config = dict(
    n_layer=15,
    d_model=256,
    n_head=4,
    n_kv_head=4,
    head_dim=64,
    d_mlp=704,
    vocab_size=2048,
    activation='geglu',
    norm='rmsnorm',
    norm_place='pre',
    norm_eps=1e-06,
    positions='rope',
    rope_base=10000.0,
    rope_fraction=0.5,
    qk_norm=True,
    attn_scale=0.195,
    bias='none',
    tie_embeddings=False,
    parallel_block=False,
    extras=['some layers without positions', 'local attention windows', 'gated attention', 'capped logits'],
    init='uniform',
    init_std_qkv=0.0345,
    init_std_o=0.0,
    init_std_up=0.0345,
    init_std_down=0.0,
    optimizer='muon_variant',
    lr=0.00794,
    lr_mult_down=1.5,
    beta1=0.93,
    lr_head=0.0039,
    warmup_steps=0,
    schedule='wsd',
    decay_fraction=0.719,
    decay_shape='linear',
    final_lr_fraction=0.0,
    batch_tokens=[16384, 32768, 49152],
    seq_len=256,
    doc_mask=True,
    train_tokens=229100000,
    steps=7251,
    dataset='wikipedia_en',
)
Each number is 128 + 24 x the weight over its row's rms, rounded and kept within 0 to 255. Layers, rows and columns count from 0. Numbers have three digits each. The size before them is the row's rms in percent of the matrix's.

# layer 8 attention output, 256x256, rms 0.141, rows 22-121, columns 128-191
097:120137132113140095146195130147107118118137123120155124136099083147139122084134131133133138144165126144092104114105109116115170126124121116111122150125122086151135136131107129121141135118135135
105:130128115128105128146121107103131106079104142139154101100135125155136131125147087115138083129133122125139104125116139128113166118143118129111112104121120114147118131110141107110123161122126134
106:117129128166103146140123136142137158159138113109116129156114128099142129133107119171153137094108140111136141163147148132121113131140109115124148125133128113125101128116130136119131127139136092
094:099116130121157152148124091142104147096109118156124153127110125127119125128103144122183116126096141123123133145129164098160132120171119133132167135139113126144133116128133137126143119124123108
099:136145123146123139138122131114108131137124115123135113117148118106135098131131159093099145178134125154143136129125093114142117123167120116117116124137120147150153120132169126146141120139117131
100:127108126126147118096134157128128130151161123115155144157110148124121105137108101106089146106162112131155144146140138100135113131137158151143119162128118174137142127153149139137121122136144093
099:167130141137129135131150113122125148101143138143152158153154132111121161118154098111118133146151141127152137135173152110131136165090097178144121100160129127146124117121149147112119104111141137
101:132159108150156130119139140141127145111134158126144129137147109081149098146131117138135168154143126108138118142107107084140127125185139099145122112142139127159107113114106176123127113097114155
096:106158125139131119124130124148113140138131113147134160133126135104143112145130129130110115129135094113126123140127142145127136137134098132130122102132121094134133145123117161127153153117120140
101:134150107140111124122143115122121129122164141120130142136136136135134126119101106140099136151137143127126134129126111094139130105089148123148060119137150154130117130138119123110143136132132124
099:102147129154114143157134112124126120161113126169101130150131140118150136131133142167128157135136119125131150126106137141121141104117155145102130137158099114123138131115161148134117122116131113
099:134123151160124097113116099147168123124121164162151115116123129116130118137124135116109129138158125184120136140147136138103118172122137120125127127163113096149125155110113137130114133153105182
105:137110128135137113097103115136147096149143130131125137128104139138108116141150084127116118118132131151148129110140148133138116126132144140130132154110143133072124138130112130146119121145128130
107:134161141114104157149111169109127151122113126120116151126153152139135128079133098123153130141128140122108144125124131124154092097129143146099140096117152139122145132151140126126120135118154132
098:136160124087133134111118123101114180127110151102122177134115155148136115152133112105100133128086182127131123106139171099104111124159116111141121129144116092134148132151123100164149161141130096
096:136168120130128132153142118131144153132128147137166134124116143163141121192127138120131150138148124094108109120140118124141123149148131146104147152129124122138147115114158169100128159132112123
095:135134137124133125118129127143147118128096138102137121120153136159137140128121113107110088127141168162120127141113098124134184122133152108099125092155116054133145142114155158096131128115102153
101:130126106128107131103109112127110128150149125127120133119132156159145105134167141134167114122127135134142112102156112092113123156147113133132131145133140129124140136130116113178106143117145120
090:139131148132068100134139135148160112121122142149150105089150128159122147131145115129137114097153152159160100113122145139164141099117101174131118134102178132119138109124135096107137171146129123
098:155110073125133139118117146109149122148126162118108117155122133137122107122129137129156151123141144125134142133138119109138095090131094121112185133140149103155153143122149154114109136109136100
089:132102105135165150126092131127160121123141162132121145116156142132151149084144108097149138110108086109114127120109137154124141157147136104151090137114136115104142138128137120125078168162108117
092:151140150105128137116121135138167129167128135143121139127164133137102137150129095135125141130085146101131121127121112147108122108139101174111118162121130151124132111116105101132139122125139125
110:145127146124118124117123126111141121116114155103136127111109114127145142118114124121109114101169143121151111138129148128139125100125149129123120109110140139117099127131120127140134131146123133
101:118179161111099076156075115131122124110144123131140131120111156136139125129123113118145113121111145127092123121133147140122107110152134124151123121114148147152120149142142127136163143106094114
108:122135115154136113146112120140131153134135132105100129130153147122116088102122115115136131145126133125137138131126139090131113138125123137143155142136127116131139155142119139131123121137123133
107:149138150118123119130117104153130113100109113134149135143095111153128117167153131104106163124122100124121110103141145099128120135133139161119138148133129139161148110122129168096104110116154120
098:104098131164102108129156113137152101145124127126122134150134149121130149118121134126125112112108126131138132104116156127124133127111129114133123161131126111126132136133101132112102119110119127
102:137121120129114134131133161133154106103106150120125147142131133100157144123110125112132137128102109106144134128163132164132105110101130130129133150137096168112136162149162132107121137136163116
096:123133133174129135137129108089128131144131110086127127123110138123130117130093136120109153134110114127135146138100135106133139168129142112126107123125134146155153105107131124140114114129126098
099:114146148139134146127150120146114127115152110136108121148161141145122135115145130098124154118111127095138128075122118138131142150136151124111140128147120109136137151110110114129113124120149098
089:163132094125134146129111126110142130131082125138099127126100122121111116124115129141125116159125123117125158122141139102128123122138117155123159145104160142127149113104134122122128134129159115
098:115143124138112150123123118138127158131154146103132113121121126141149131150136130137121144094173125130130118129123123127103131129135139154149112147102128131112142125106137121130103154124112111
099:096142133116114074162122126121124137091128165093112138120150144091116153116132127115124141142103157126109128134122154146141114115128115115153097067112144140130133141140125113130120112119128159
096:117122110100053119133135112138159089115131148169114129146113148118103136151090145136098097153111146157144135144129150112113123114115139158092097144151158139121112119114125087141130140121101133
102:102107125143131130116140107163123144135131099118160144152129096107112138129162116118122155133119113151145105127128100157135110140141136143122147124162140120137132109090122125125120138132135147
101:091107115119126168138113122150137129139128111118109153140129098140124149132118116141114131127127127139098123131125119115129105118099106126155088132136094131127144136122126125117133126135147120
099:139118125122138136146103131143120120117113136147119112121141116166145125123138123145128112134129155157143123139154134124115127140166161133095136125134151114130144108138120143108134101115132136
098:115101146169143112130180125123115135139133132126142126166115143184153142108144178129134148145133124149139133145148150129158120142122148108112113135103138123127141122117122126132120118134150117
108:104105120165151131173128113102126083141133137159107153133124106095120129130110127124118158144113091082109112131099141131138121163144100099146132109115151108140106134131151121153099155166172106
096:114112142138148111165125093137092124134149128122133142139103147119112124148129111134133147111109136152146103115129153143115126142151139128147164119139138127111136083155139105127145143138101134
099:101126145142116103129151144134091140131102125143162134150120150140109131147136109146105147159122154126114105123143123110120153123132147131128142108110127136153135130135128154147125131116143156
100:152136130124138141101125138093136115103118117167122110142122140145138137128153147128126134089112155137142119116140126124111129130113143116135121099125127115109088138120136094110129149126124162
093:089123110140140090104155114159157154104128119131162135100101130143131115145126086108106111138162123106116106108125174113160163136116132147122140146105141112114116107133065135136125131107115162
096:130133097127139095113114119124137132108100138133126157139145135124123097176094123117144125127120163122103140130151126143123105112106140162133152137101133155169133139124134128128116112149128111
097:118130129119115097139149097111128172151151132146125161118101113119145135112126119113152111118144145115125126134166147101134117135141101128173123132121126119138120092148132088129155145135123134
101:122167116116148136117089119123149111089139126123145123148139120141123120110130123147128117150135120123100150116143107102127126137155120146149153107118137124139128111112130154142134118144105123
101:130129128121126154123113129149111169155089115133095107125113090146118149117106109159150134132116114129132116140134129111145168130109124125107166147154109145137124120117105132111150098100114109
102:130135094101142123144108138146093177112139138114117131096104151130095124132118092150126089105126106121139097128106117140149128144135123116112157136108120122128121161135131109131143141136165128
097:127138113133114105145132145134111127152116146159128127131151117134113119125126143132142127176155139160125154102134111110125128144098139137157135105120085126145137113107118122099136114133109145
101:128125136104120110133093103133143164143118137125120124122139118122115142125137106144134121094115154132118095105139158111091118121129122124175144098128129149135118161134154149140136119144135156
099:146140125126148141132151139147133125128113119116135097150143116091140171154154128133143193114128120162135133121119099136152128123128123086116189135138088142152154135135132137129141088139179105
098:142096147138134135132102128136118147109121171155124077115129093139109131121133104120105112140134128150112131136133134146131153133092142121112151131118131160117116130134135138125131113111117138
104:115138159127133110148123133110117165138118133134161127123147146156146167125133143145145167141112148145110142146122127140127126116151140136124106107111157129121127132136131154122117127128126128
102:131142142134132146154154128122127148111144136111142087141130140140120113162121119122132140111134144126158169139121124120122116119124139140125119123132132124135165128114124093128105124110098133
095:131120104125124099132135124111127142123115117150102127155140097117115096115120156151110112175147125142109148150127134128146152108096105149118135125109144132098121149148116144141103131131114115
099:132161124121088142129155114134117118103141149155099147147135148104099119138149158102074114135095156150127134118174155121166144140157162102128114148152116111143130099116110150144148181112092123
094:135134106154118128159136122135132122126100118109123142114109150152134133119163146144102127130110144112122096148151144153159119128163117131151153127121126136117112147125141137127107129105121122
104:120130100125131151127137160116149135135129110146098124113132079137142126141146129135146137146126103144115150149144102165129139158147110144134174119117146096153132148134132152133133125123121125
099:097173119129113117145134131155138102111145135127128159148153093106125141117144119117104158138120152123139153146118114123109131108128134081129169133163112143138136163134154143138104151136136104
098:124112119145140135129162117154099115125128117153151113123112098141120131137134125144106135107133125180126129090108115129123107125077095136119182139124134108128116118126151110125132114146119125
104:125126109147113138107110157088130114131136133118151093101103122129128103133132119117129158156117111092113116131106107146158163143141152129089115130123114163136133110099170138108118119118121117
099:108115167108122138144087146136116135128114141122124122140125107150120121125126084109149128138150142170144153135139150122121148143130131142124146135116104129131165142138103134112112160141183139
099:158109129146133133127149114158117146126131121114151122157114116114130134098144099149125140099168119120132153140147114140146142137128142128131124135134084164115145102153114135144136132141092127
098:128116102114150095117147149128118145131163123141167152147122155115164139160142115102159109118151123116137132136126122118123120154135134133133137127119117162141144142107122123118135103145152117
103:149131150131142131150155107103116136127110130141135076175108118135137126129126144122131162106117124136124153131137102117118137135136152084139105088149126100141141162085139133082111100135107138
107:125121110125148132101171121126133128134107128090119136105101117127097123142111136141127143133129146127141132141153133114107124128115115137131162133133142146175134100140084141117115128140097109
099:122145138138145110154105149132117108112107122108088108122137116153163160074142132154121111142112122130104133120126113149153156115151134115111160097127090097140113103137137159105135148114135149
103:129133127119122119137133127134157115114168122124128125117168108133157133141146115139140096122135097145143136110120170129158113114110095137119111110118150112117109128146157133121145155132139133
096:118123137105136118159134158120119154127140137093088124130136143117084151092122112106131136112145085130110136149120125114160096150108167115140134130118130129132131126111128147115151102129142147
100:154116106144137119109111145128131131103126116137150101126129119125113175112147158116108127131121120137130124132136119128139146124151122102131134132116146127135136152103162120140151109123113133
103:113122135125126122124114161144130169117167127135141148152140138087113131126098145147121147121135098122120114119106133116127127131124101121132108161118126123133118122140108145149125124142117136
098:121143111097137133120136111106151146119139127128132116164171142154153142138120122134120116095139091126135152113122129119117103112111131073151133122105127121110121086148179103131133137106147102
100:114110143156156112093142116087167110095149148131119109098126122123155139107150136131132128122140149124159151126128127125136128123093126115120160108098128088131118111106127097128104114103147163
093:124102110146139114107111118137137132130126150155149119148121148132141117136118111117130129061146131117127109126124116120122133130119138173093134113106140125132119136133126127114127144115140128
106:158151150119111125114129154118117140118128149113117159122138146143158119142143130122122134106108140120126140127123139106109116134115125130136142134138116136125099159138141091127130113145137134
099:137079146126135137101138126143091131089116119124125127094087107146097122110136130132119136102122116120152160118159108085136121138153153119131132147120125140122130114130133135109109147136128149
104:127127138151145157113163153132100136108111153113108119138137129152155134136143139134132149118125093134147131128130105138134145118101104125124120104112125137115164099108120116138122118106171138
097:119108141149158129142121132140141119143095100115152131151173135118149129092139159120137122137142130163095134105149105122151112140164130123153142117131119141117141120132121134131105124112165148
098:120117130120109111138146132153147149125112119138144131153116115137145151123121144133151122126136148138167143122107144110150135126085105127137091166116112125101127097130123114107125117123129123
096:121128136114115127166144118129144124124102131129121119125122132154124128138112162156129151143111131126120134151140134138131183103122099154125108148159135165113141105101141106117148110109125145
105:164117113119081136117124116169134106110124149135138124137148128133117144098109113150118118111118151137123153117145125113110131118154130130147148132128091116137125129136147149116112150128100129
088:126151119124118145139165136147137134135126110145169121134132144100159129125141153155102142151128133127163152090161125124113120103090116093131129144138092142136131109156099129108120083137115098
102:101125156161148109109158118144166104131128141152133139119157111152146164109137114149139147130175133124151144120143142130094160141122100138140117112093121141096122086136127136127126133128137145
098:132133112133139128118129150111109173128148142137114145142155130131138133128103113137122114137143155132117162144130138139126140158115099102138121093127107115088105111126140132124140127134120105
105:108120143145135134171141123120153131123142149120085120142155133141141136129120126132141143139098156106139134140124147096134127122134099087137108125136131117149164120108156132124142151142152117
095:130121102118137135111126110098135123157181102120113127151147131092138132154130157138106159144137120119151115146129138132099131128141118108124107110121143152089115118121130117144126127150138100
104:116130152136129110104132118163122166163152132130159144129114092093143142137111118111125152101119105154118098130140133112137123152134137119131128120156119120144137126119101110137156101114111148
101:124117153122123114104136165123140165139124144157154130147129122155127142120131127144132159104122129130138144152122114139133103132118126129126147117119143124099121123109107083122105088107125119
102:119120124132130138149111141149133129119148137100156093107120132148142112139195108113125121121159125113136141129132134155128143102135135109125109138111123130107126143130146136098106128100130134
093:094143121108136130137163111160114129138123128106107130106083105128156146131123118141089135093135142145126148146121135158133136136121139125167156127106142130131139115135121119114154140173148122
098:125111099149086139149096152145126156104124134107140134115117126137100142126112099143142122128113136140131149154096134116100110136125099122121153161116118123130120131119113132097135119145127111
101:141098120140142149117179102148117126143113117114147151152136119130111121129088113133134151132124101103116122139091100096107117148145140128146156139100135108122121121130143131145090128105129110
098:130117125147158144158135119116124118113150118153138100106131109140143157109155154117142095143118131132105155140152136130099118142119107097128096135122132127120115169123123113086115117135128124
091:126104127163113114132144143113153121106089139127116118124126108149153145152147136098159092145106134139084135147145122109162122116117107146110120097140116093124145150103126120134121123156163131
089:113120114138120122112119133128112167152120115098120087128132124104167104128119089133109128144100123110132141134119131106140106094094125100128134138105126090122157131134120134132123153126124134
097:130135126150125110111111149141118115110092142134153107128100129149105114112108127125112124114127126152128091148123116133163137139110182094132140139139151117155147131141106130132138129114100151
093:149139165138099132124134157119121145118110120112149171168158130127133149153110129129121135136111133137112111133126135113147127147156110145131148117136127124144162116138133164151139152144124102
114:130100112138133125118144123138104132133114127121134132116127099131098138127118140138105150141133135136140155124142109140117151128117161141127162106139128114142109142143172137141137111120116127
092:124158140127127120138144128117122134133105124125143141140119146098070113117130116162094122150107104140131126147132129108145135138149136124174143150120116107102136137139112124150123141137130125
104:107107125166159149131137142139159119147084128120118107136116104108123135124130132124145171152125116143129112116088116124108111141098151144129153139153126169102123109123091124138135105159133099